Each number is 128 + 32 x the weight over its row's rms, rounded and kept within 0 to 255. Layers, rows and columns count from 0. The size above them is the row's rms in percent of the matrix's.

# layer 6 attention output (transposed), 128x160, rms 0.0987, rows 22-41, columns 80-159
size [111 112 126 125 117 108 128 112 106 102 123 119 109 101 111 131 111 123 120 110]
[[129 140  98 104 170 145 183 108 155 114 131  76 188 126 127 113 103 116 162 145 162 124 138  95 105 143 111 160  87  89 157 127 109 116 154 154 212  84  85 160 134 140 110  84 147  91 128 145  95 155 122 125 138 116 143  73 137 127 109 132 138 190 172 124 137 114 102 110 121 103  77 108  85 112 160  95 184 162  92 109]
 [138 141 135  55 110 216 120 118 156 105 161 112 132 121 104 112  89 109 130 181 160 135 152 157 121 145 150 117  97 147 153 190 109 191 141 124 105 128 109 114 120 165 100 123 145  99 148 155 105 119 119 123 130 128 129 144  87 128 109  91 171 153 123 148 163  82  40  72 104 159 182 121 141 146 126 128  91 121 130 131]
 [150 112 150 142  86 144  88 118 167  96 142 117  85 116 106 123 102 151 134 114  96 146  83 184 166 173 133 123 176 147 113 186 106 191 181 128 150 108  86  97 151 115 156 160 121 152 131  79 136 126 182 133 117 124 139  89 120 115 154 201 117  88  85 104 108 129  81 127 194 134 128 125  72 140 118 130 101  95 148  94]
 [133 119 137 112  99 230  64 119 151 174  67  95 149  90 165 133  90 121 139 152 143 121 168  93 171 111 131 124 122 122 164 108 112 113 113 116  72 128 117 138  85 124  58  98 132 109 149 149 130  98 145 123 146 131  89 160 102 134 129  80 149 142 155 116 150  85 115 110  92 148 149 137 109 147 150 171 107 128 130 150]
 [151 123 105 104 127  17 150 150 200 155 175 122  79 177 114 152  90 136 127 123 151 113  85 138 106 120 119 124 170 117 118 136 152 106 163 145 148  90 177 122 161 117  91 127 132 148 102 121 118 138 146 119 110 155 146 155 155 133 176 159 120 161 128 144 126 171 163 167 137 110 107 117 152 141  66 128  85 106 119 151]
 [147 143  99 181  81 125 110 116 126 144 124 128 105 129 123 160 165 139 134 115  47 153 143 157 152 143  97 115 142 176 105 115 130 122 111 128  94 124 185 118 140 143 150 156 163  83 199 139 149 162 106 136 140 170 145 106 122 120 174 108 162 152  99 139  98 161 160 109 181  96 127 137 139 120  86 105  95 201 146 106]
 [170 122 126 161 152 166 172  61  91 115 136 147 158 140 144 133 189 156 165 106 102 126 137 159 141 132 135 130 117 125 153 149 151 116 132 115 151  85 123 119 117 152 141 119 144 112 151  89 146 131 143 121 148  96 121  66 144 104 147 149 132 156 149  68 128 103 130 126 156 102 104  84  91  99 184  83 155 124 124  91]
 [137  91 123 142 149  79 132  69 107  76 147 177 149  76 127 138  77  90 123 130 145  84 137  59 116  88  96 160 159  71 154 104 122 133 147 135 145 115 102 183 102 110 160 123 145 157  85 104 132 105 181  99 121 112 146 140 129 154 129 113 122  84 108 115 115 130  89 169  86 154  84 173 109 152 131 140 122 152 135 159]
 [119 162 163  73 112  62 109 165 128 109 136 117 106 157  95 164 136 143  87 149 159 170 111 167  84 159 126 162 142 210 119 187 149 176 111 143 163 153 133  99 134 122 104 124 109 111 130 168  64 143  88 141  98 162 133 176  97 133 108 108 113 164 128 120 155 111 140 118 115 150 182  85 150 150  91 111  72 139 100 109]
 [173 124  92 144 177 171 206 152 123 112 135 189 106 126 119 128 142 182  94  64 109 125 130 121 126 138 127 129 162 124  64 148 188 109  75 196 190 161 170 142 109 121 187 130 114 153 115 136  87 128 121 125 137 143  85  97 105 143 150 159 150 117 115  70 107 120 149 138 188 105 126 108 103 141 178  68  89 100 125 105]
 [129 111 160 109 103 129  83  85 130 176 133 113 135  81 121 132  49  68 170 164 132 137 124 100 119  84 137 129 130 134 172 102  93 147 169  77  31  94 114 100 127 158  99 131 163 112 157 126 184 131 166 128 140 125 176 119 159 150  97 127 170 135 144 172 121 118  95 129  56 121  96 193 153 117  95 143 112 135 144 181]
 [147 112 116 143 140 188 113 109 136 175 105 133 153  90 134 134  77 144 130  97  88 119 111 130 175 124 179 108 153 153 101  90 140 116  77 105  81 112 131 122 108 124 127 136  89 120 121 108 178 183 143 144 151 123  78  90 130 141 124 209 152 121 130 129 106 104 183 174 155 118  73 204 134 119 145 104 117  51 136 174]
 [130 101 103 133 119 218 105 168 106 161 103  93  82  96 174 121 142 138 141 115 114 126 126 125 150 104 144  90 105 139 140 108 132 150  86 141  76 164 162 113 131 126 103 165 165  87 178 139 112  93 136 130 134 121  85 199  96 139 189  79 124 131 146  90 166 141 150 110 142 141 243  94 132 117 151 150 179 106 154 102]
 [125 133 140 105 116 149  91 168 106 128 112 107  63 136 126 107 166 135 144 126 142 140 158 173 125 156 190  72 169 177 151 130 102 179 128 101  83 160 145  91 152 177 134 121  98 117 113 131  93 115 143 155  94 139 115 140 152 163 108 160 144 125 119 102 153 141 149 122 129 123 166  79 114 140 142 118 106 102 109 110]
 [158 101 123  81 122 136 107 166 135 221 158  86  95 140 128 143 111 132 114 135 152 160  79 177 140 132 146 133 133 146 160 129 141 101  90 120 104 106 124  90  93 157  48 133 133 136 131 127 110  92 127 124 163 104 109 150 175 142 127  94 169 144 157 130 166 126 162 131  99 142 127 124 170 142  59 137  61  57 104 126]
 [114 162 187  99 173 212 135 151 161 168 109 159 146 128  98  90  38 124 129 119 128  89  70 124 136 111 117 110 189 159 126 135 145 160 122 126 163 134  61 107 134 112  83 163  99 129 124 120 111 157 127 138 104 106 150  61 124 122  68 176 157 106 151 112 118  97 151 151 130 129  77 171 102 131 108 127 157  21 120 162]
 [160 174 138  85 126 123 110 132 106  36 102 143 128 155  54 130 142 138 112 134 158 140 169 117 125 124 140 115 148 132 121 151 120 180 116 152 115 158 123 127 131 128 154 117 128 123  74 152  58 119 112 109  80 148  97 194  87 143  77 145 115 118  97  98 152 116  83 129 112 145 189  96  91 142 200  99 151 107  97 103]
 [126 103 140  76 161  37 175 101 179 120 144 122 139 101 116 135  56  97  96 131 144 130  94  40 114  81  98 180 133  62 107 139 163  89 202 120 202 125  82 153 123 104 117 122 142 122 118 154  81  94  87 133 139 141 196 126 122 137 109 104  95 102 153 148 119  95  98 107  87 113 134 143 143 140 134 134 137 140 132 132]
 [149 127 126  80 186 123 166 137 102  96 165 188 157 120 123 116 103 128 102 126 105 144 118 156  86 143 140 118  75 197 112 162 146 209 153 176 115 120 127 110 130 120 214 164 144 146 129 152 125 175 138 126 129 125 146 112 131 125 103 142  96 110 107 139 135  90 100 106 139 120  80 146 123 136 112 118 121 112 116 141]
 [174 113 117 117 156  82 140 101 125 113 130 173 103 175 120 144 131 142 137 129 104 147 134 149 122 126 116 121 148 184 141 115 162 134 138 162 113 103 135 126 142 103 162 137 130 164  95 147 160  90 153 109  91 113 161  79 138 114  83 187 182  63  84 121  89 172 132 146 130 107  58 147 162 147 112 116  50 127  97 130]]
# layer 6 attention value, 128x160, rms 0.0966, rows 23-42, columns 80-159
size [106 121 121 117 109 125 114  98  92 114 115 106  99 113 142 111 123 118 103 107]
[[114 175 101 127 112 108 151  67 158 133 151 121 127 158  95 169  68 111 133 113 161 147 119 178 132 107  80 119 107 139 121 131 139 143 124 107 133  77 175  95 178  96 158 140 134 126 149 112 130 129 132 124 146 139  91 132  93 199 101  71 144 191 131 154 144  67 148 130 122 108 153 178 140 126  66  88 113  90 138  97]
 [130  81 126 146 186 101  89 107 100 119 155 120 136 115 130 176 105 154  82  91  69 111 139 114 156 169 107 129 160 118  88 132 137  94 134 103 123 117 127 127 203  48  94  95 115 101 124 123 172 142 112 129 176 127  97 181  65 234 119 166 138  83  75 204  89 105 114 138 128 178 179 162 143 129 189  88 161 154 138  88]
 [ 68 136 119  74 198 113 150 125  83 155 108 132 152 159 192 132  77 116 146  77 179 143  49 126 185  96  91 116 151 129 115 148 159 150 143 177 133 132 172  48  89 124 127 108 167 155 151 123 140 133 206 165 150 127 167 100 132 176  73 110 129 132 156 118 191  95 134 124  97 123 126 121  70 120  91 139 152  50 156  98]
 [159  80 114 131 125 121  78 142 140 115 136 122 132 141 117 208 172 151 114 111  97  91 163  75 120 115  84 159  81 107  86 128  97 116 123 110 124 107 120 166 109  76 120 112 122 130 143 174 117  76 129 113  76 146 115 138 160 138 165 128 110 131 137 147 102 156 114 160 116 152 112  85 160 110 159 141 156 111  88 192]
 [179 130 156 147 132 135 108 163 150 126 110  99 137 107 123 134 101  59 132 149  90 134 150 172 162 168 128 164 209  77 153 121  73 122 146 168 117 186 133 105  84 173 135 113 101 104  63 127  96  70 127 125 177 181  87 131  97 133 121 164 141  68 101 136 126 138 145 133 140  96 142  99 115 114 133  82 103 191  74 132]
 [163 123  55 187 106 123 156  70 116 119  83  91 159 108 125  91  82 156 147 162 142 107 152 103  83 159 136 137 157 129 156 116 167 105 139 130 138  98 133  87 198 158 116  81 130  97  97 133 177 143 105 142 173  45 103 135  92 157  96 129 136 157 136  97 144 104 124 126 140 141 176 107 115 154  96 131 134 180  86  82]
 [141  89 114  90 133 125 119 111  87 111 166  97  78 133 124 104 135 115 139 171 113 135 144  81 153  68 151 121 109 155  91 156 142 115  87 144 111 109  92 130 134 118  90 139 131 215 129 156 201 178 114 161  79 145 177 135 188 122 161 122 138 185 196 102  95 131 117 126 118 126 135 139  84 146 141 180 121 123 188 124]
 [136 115 153 158 110 148 166 105 181  73 109 103 155 118 136 140 149  85 122 148  74 108 152 160  74 106  64 116 157 182 111 132  88 106 132 135 140 131 139 161 136 104 108 176 100  31 155 118 162  39 128  79 118 144 105 114 125 140 142  64 150 154 108 166 190 111 133 145 157 142 103 130 145 130 101 157  92 112 100 180]
 [168 191  44 114 145 146 139 167  89  95  95 138 149 132 106  99 164  92 138 121  96 120 119 134 143 187 159 146 102 152 143 162 107  74 150  84 128 156  83  84 130  95  69 144 110 135 130 175  89  87 111 129 130 111 132 156  81  81  85 118 135 187 100 132 118 192 101 139 132 180 126 156 121 153 107 122  92 141 122 142]
 [115 137 166 120 136 112 133  79  94 157 187 127  85  93  99 184  69 112 113 165 150 154 108 110 189  73 108 122 133  78 149 132 165 176  90 165 136  50 145 102 164 171 150 105 144 146 107 154 144 124 150 160 172 178 154  85 158 165 214 126 104 108 160 125 110  97 162 165 109  81 152  82  85 113 161 110 149  82 108 148]
 [131 190 118  89 117 137 133 131  34 126 133 164 145 113 118 190 134 171 134 129 148 119  82 105 207 142 140 101 104 124  94 150 134 152 108 170 113 150 136 113 141 156  72  87 141  90 114 136  97 120 167 181 130 108 140 120 151 103 134 127  96 144  63 130 144 123 127 148 112 197 164 153 130 126 193  89 160 159  83 138]
 [ 72 142 120 127 188 141 139 162 152 144 136 140 110 134 182 122  68 171  99  42 155 104 106 144  99 141 161 174 156  84 120 109 118 142 212 164 141 176 105  58  90 112 170 132 112 118 145 137  77  60 206 170 175 121 145 129  99 127  71 131  96  55 131 122 160 177 147 122 103 136 127 142 138 140  73 155 138 106 120  99]
 [131 177 161  94 195 114 167 126 101 149 169 165 154 128 156 106  90 144 134 131  94 109  85 193 111 123 105 104 112 107 149 132 125 136  97 135 130  91 137 156 134  82  88 147  82  46 113 138  53  70 213 171 176 106  77 122 129 159 142  73 110 133  97 171 139  82 154 149 118 117 101 109  95 157 158  87 178  92 110 118]
 [130  97 127  86 163 137 163 100 149 130 105 115 171 145 154 192 127 114 150 105 119 103 150 131 116 104  49  97 130 120 154 135 133 120 178 166 126  83 142 105 148  99 156 144 158  99  99  80 159  71 186  88 118 108 109 159 145 160 176 114  61 115 105 171 189  86 122 158  82 126 138  97 178 116 116 185 188  99 103 162]
 [103 192  88 182 125 172 190 100  90 106 133 190 131 108 118 124 151 182  86 107 168 104 103 116 169 132 112 147 127  96 104 118 155 143  85 110 116  80 120 172 162  86 109 137 186 108 153 151 123 102 103 107 169 139  82 112  90 111 145 136 155 109 117 162  97 111 146 135  86 166 157 149 141 111 152  77 145 107 165 147]
 [134 178 119 121 100 148 183 145 114  91 162 126 136 138 108  69  98 134 180 154 110 116 146 174  83 101  72 118  92 160 112 137 125 105  90  86 114 137 165 143 140 119  98 128 108 107 144 210  94 144 131 146 164  98 142 165  92 131  78  65 171 177 122 113 123 108 157 123 141 166  98 137  91 165 100 112 156 125 127  86]
 [110  89 142 164 123 151 126 120 128 102 115 139 100 105  77 123 176 114 103 132  93 166 149  59 122 111 136 162 109 144 145 132 165 156  71  47 163 122  98 106 154 164 164 130 142 192 175 150 151 113  72  53 117 144 207 126 154 103 164 144 167 161 195 142  71  93 120 128  94 138 146  69 131  97 118 165  70 100 151 124]
 [173  78 142 191  88 159  99  67 162 136 118 135 109 116  65 107 138 128 108 186 153 145 133  99 114 146 113 151 143 145 116 122 137 117 160 104 107 142  94 189 182 162  87 150 139  83 157 179 136  87  52  99 112 121  87 145 119  76 126  88 136 123 113 113  88 120  89 117 121 157 128 168 172 168 121 121 141 149 104 128]
 [204 147 161  69  88 137 108  93  67 122 146  82 119 113  95 155 148  74 199 169  82 121 169 142 129  98 164 137  91 175 159 151  91 135 117 123 131  70 134 171 181 106 107 162 118 143 135 196 151 121 123 115 109 122  94 159 142 132 140 150 174 128 132 123  77 154  56 141  80 119  94 104 149 125 154  79 133 163 118 107]
 [140 114 151 126  74 122 121 122 142  74 102 130 124 130 128 153 142 103 153 177 117 145 147 100 167  21 186 142 110 111 154 141 151 134  99 152 122 107 146 123 134 137 132  93 173 141 106 153 193 146  60 130  64 173 106 103 143  52 138 157  84 189 175 104  68 128 115 128 144 109 121 111  90 113 122 131  85 113 155 134]]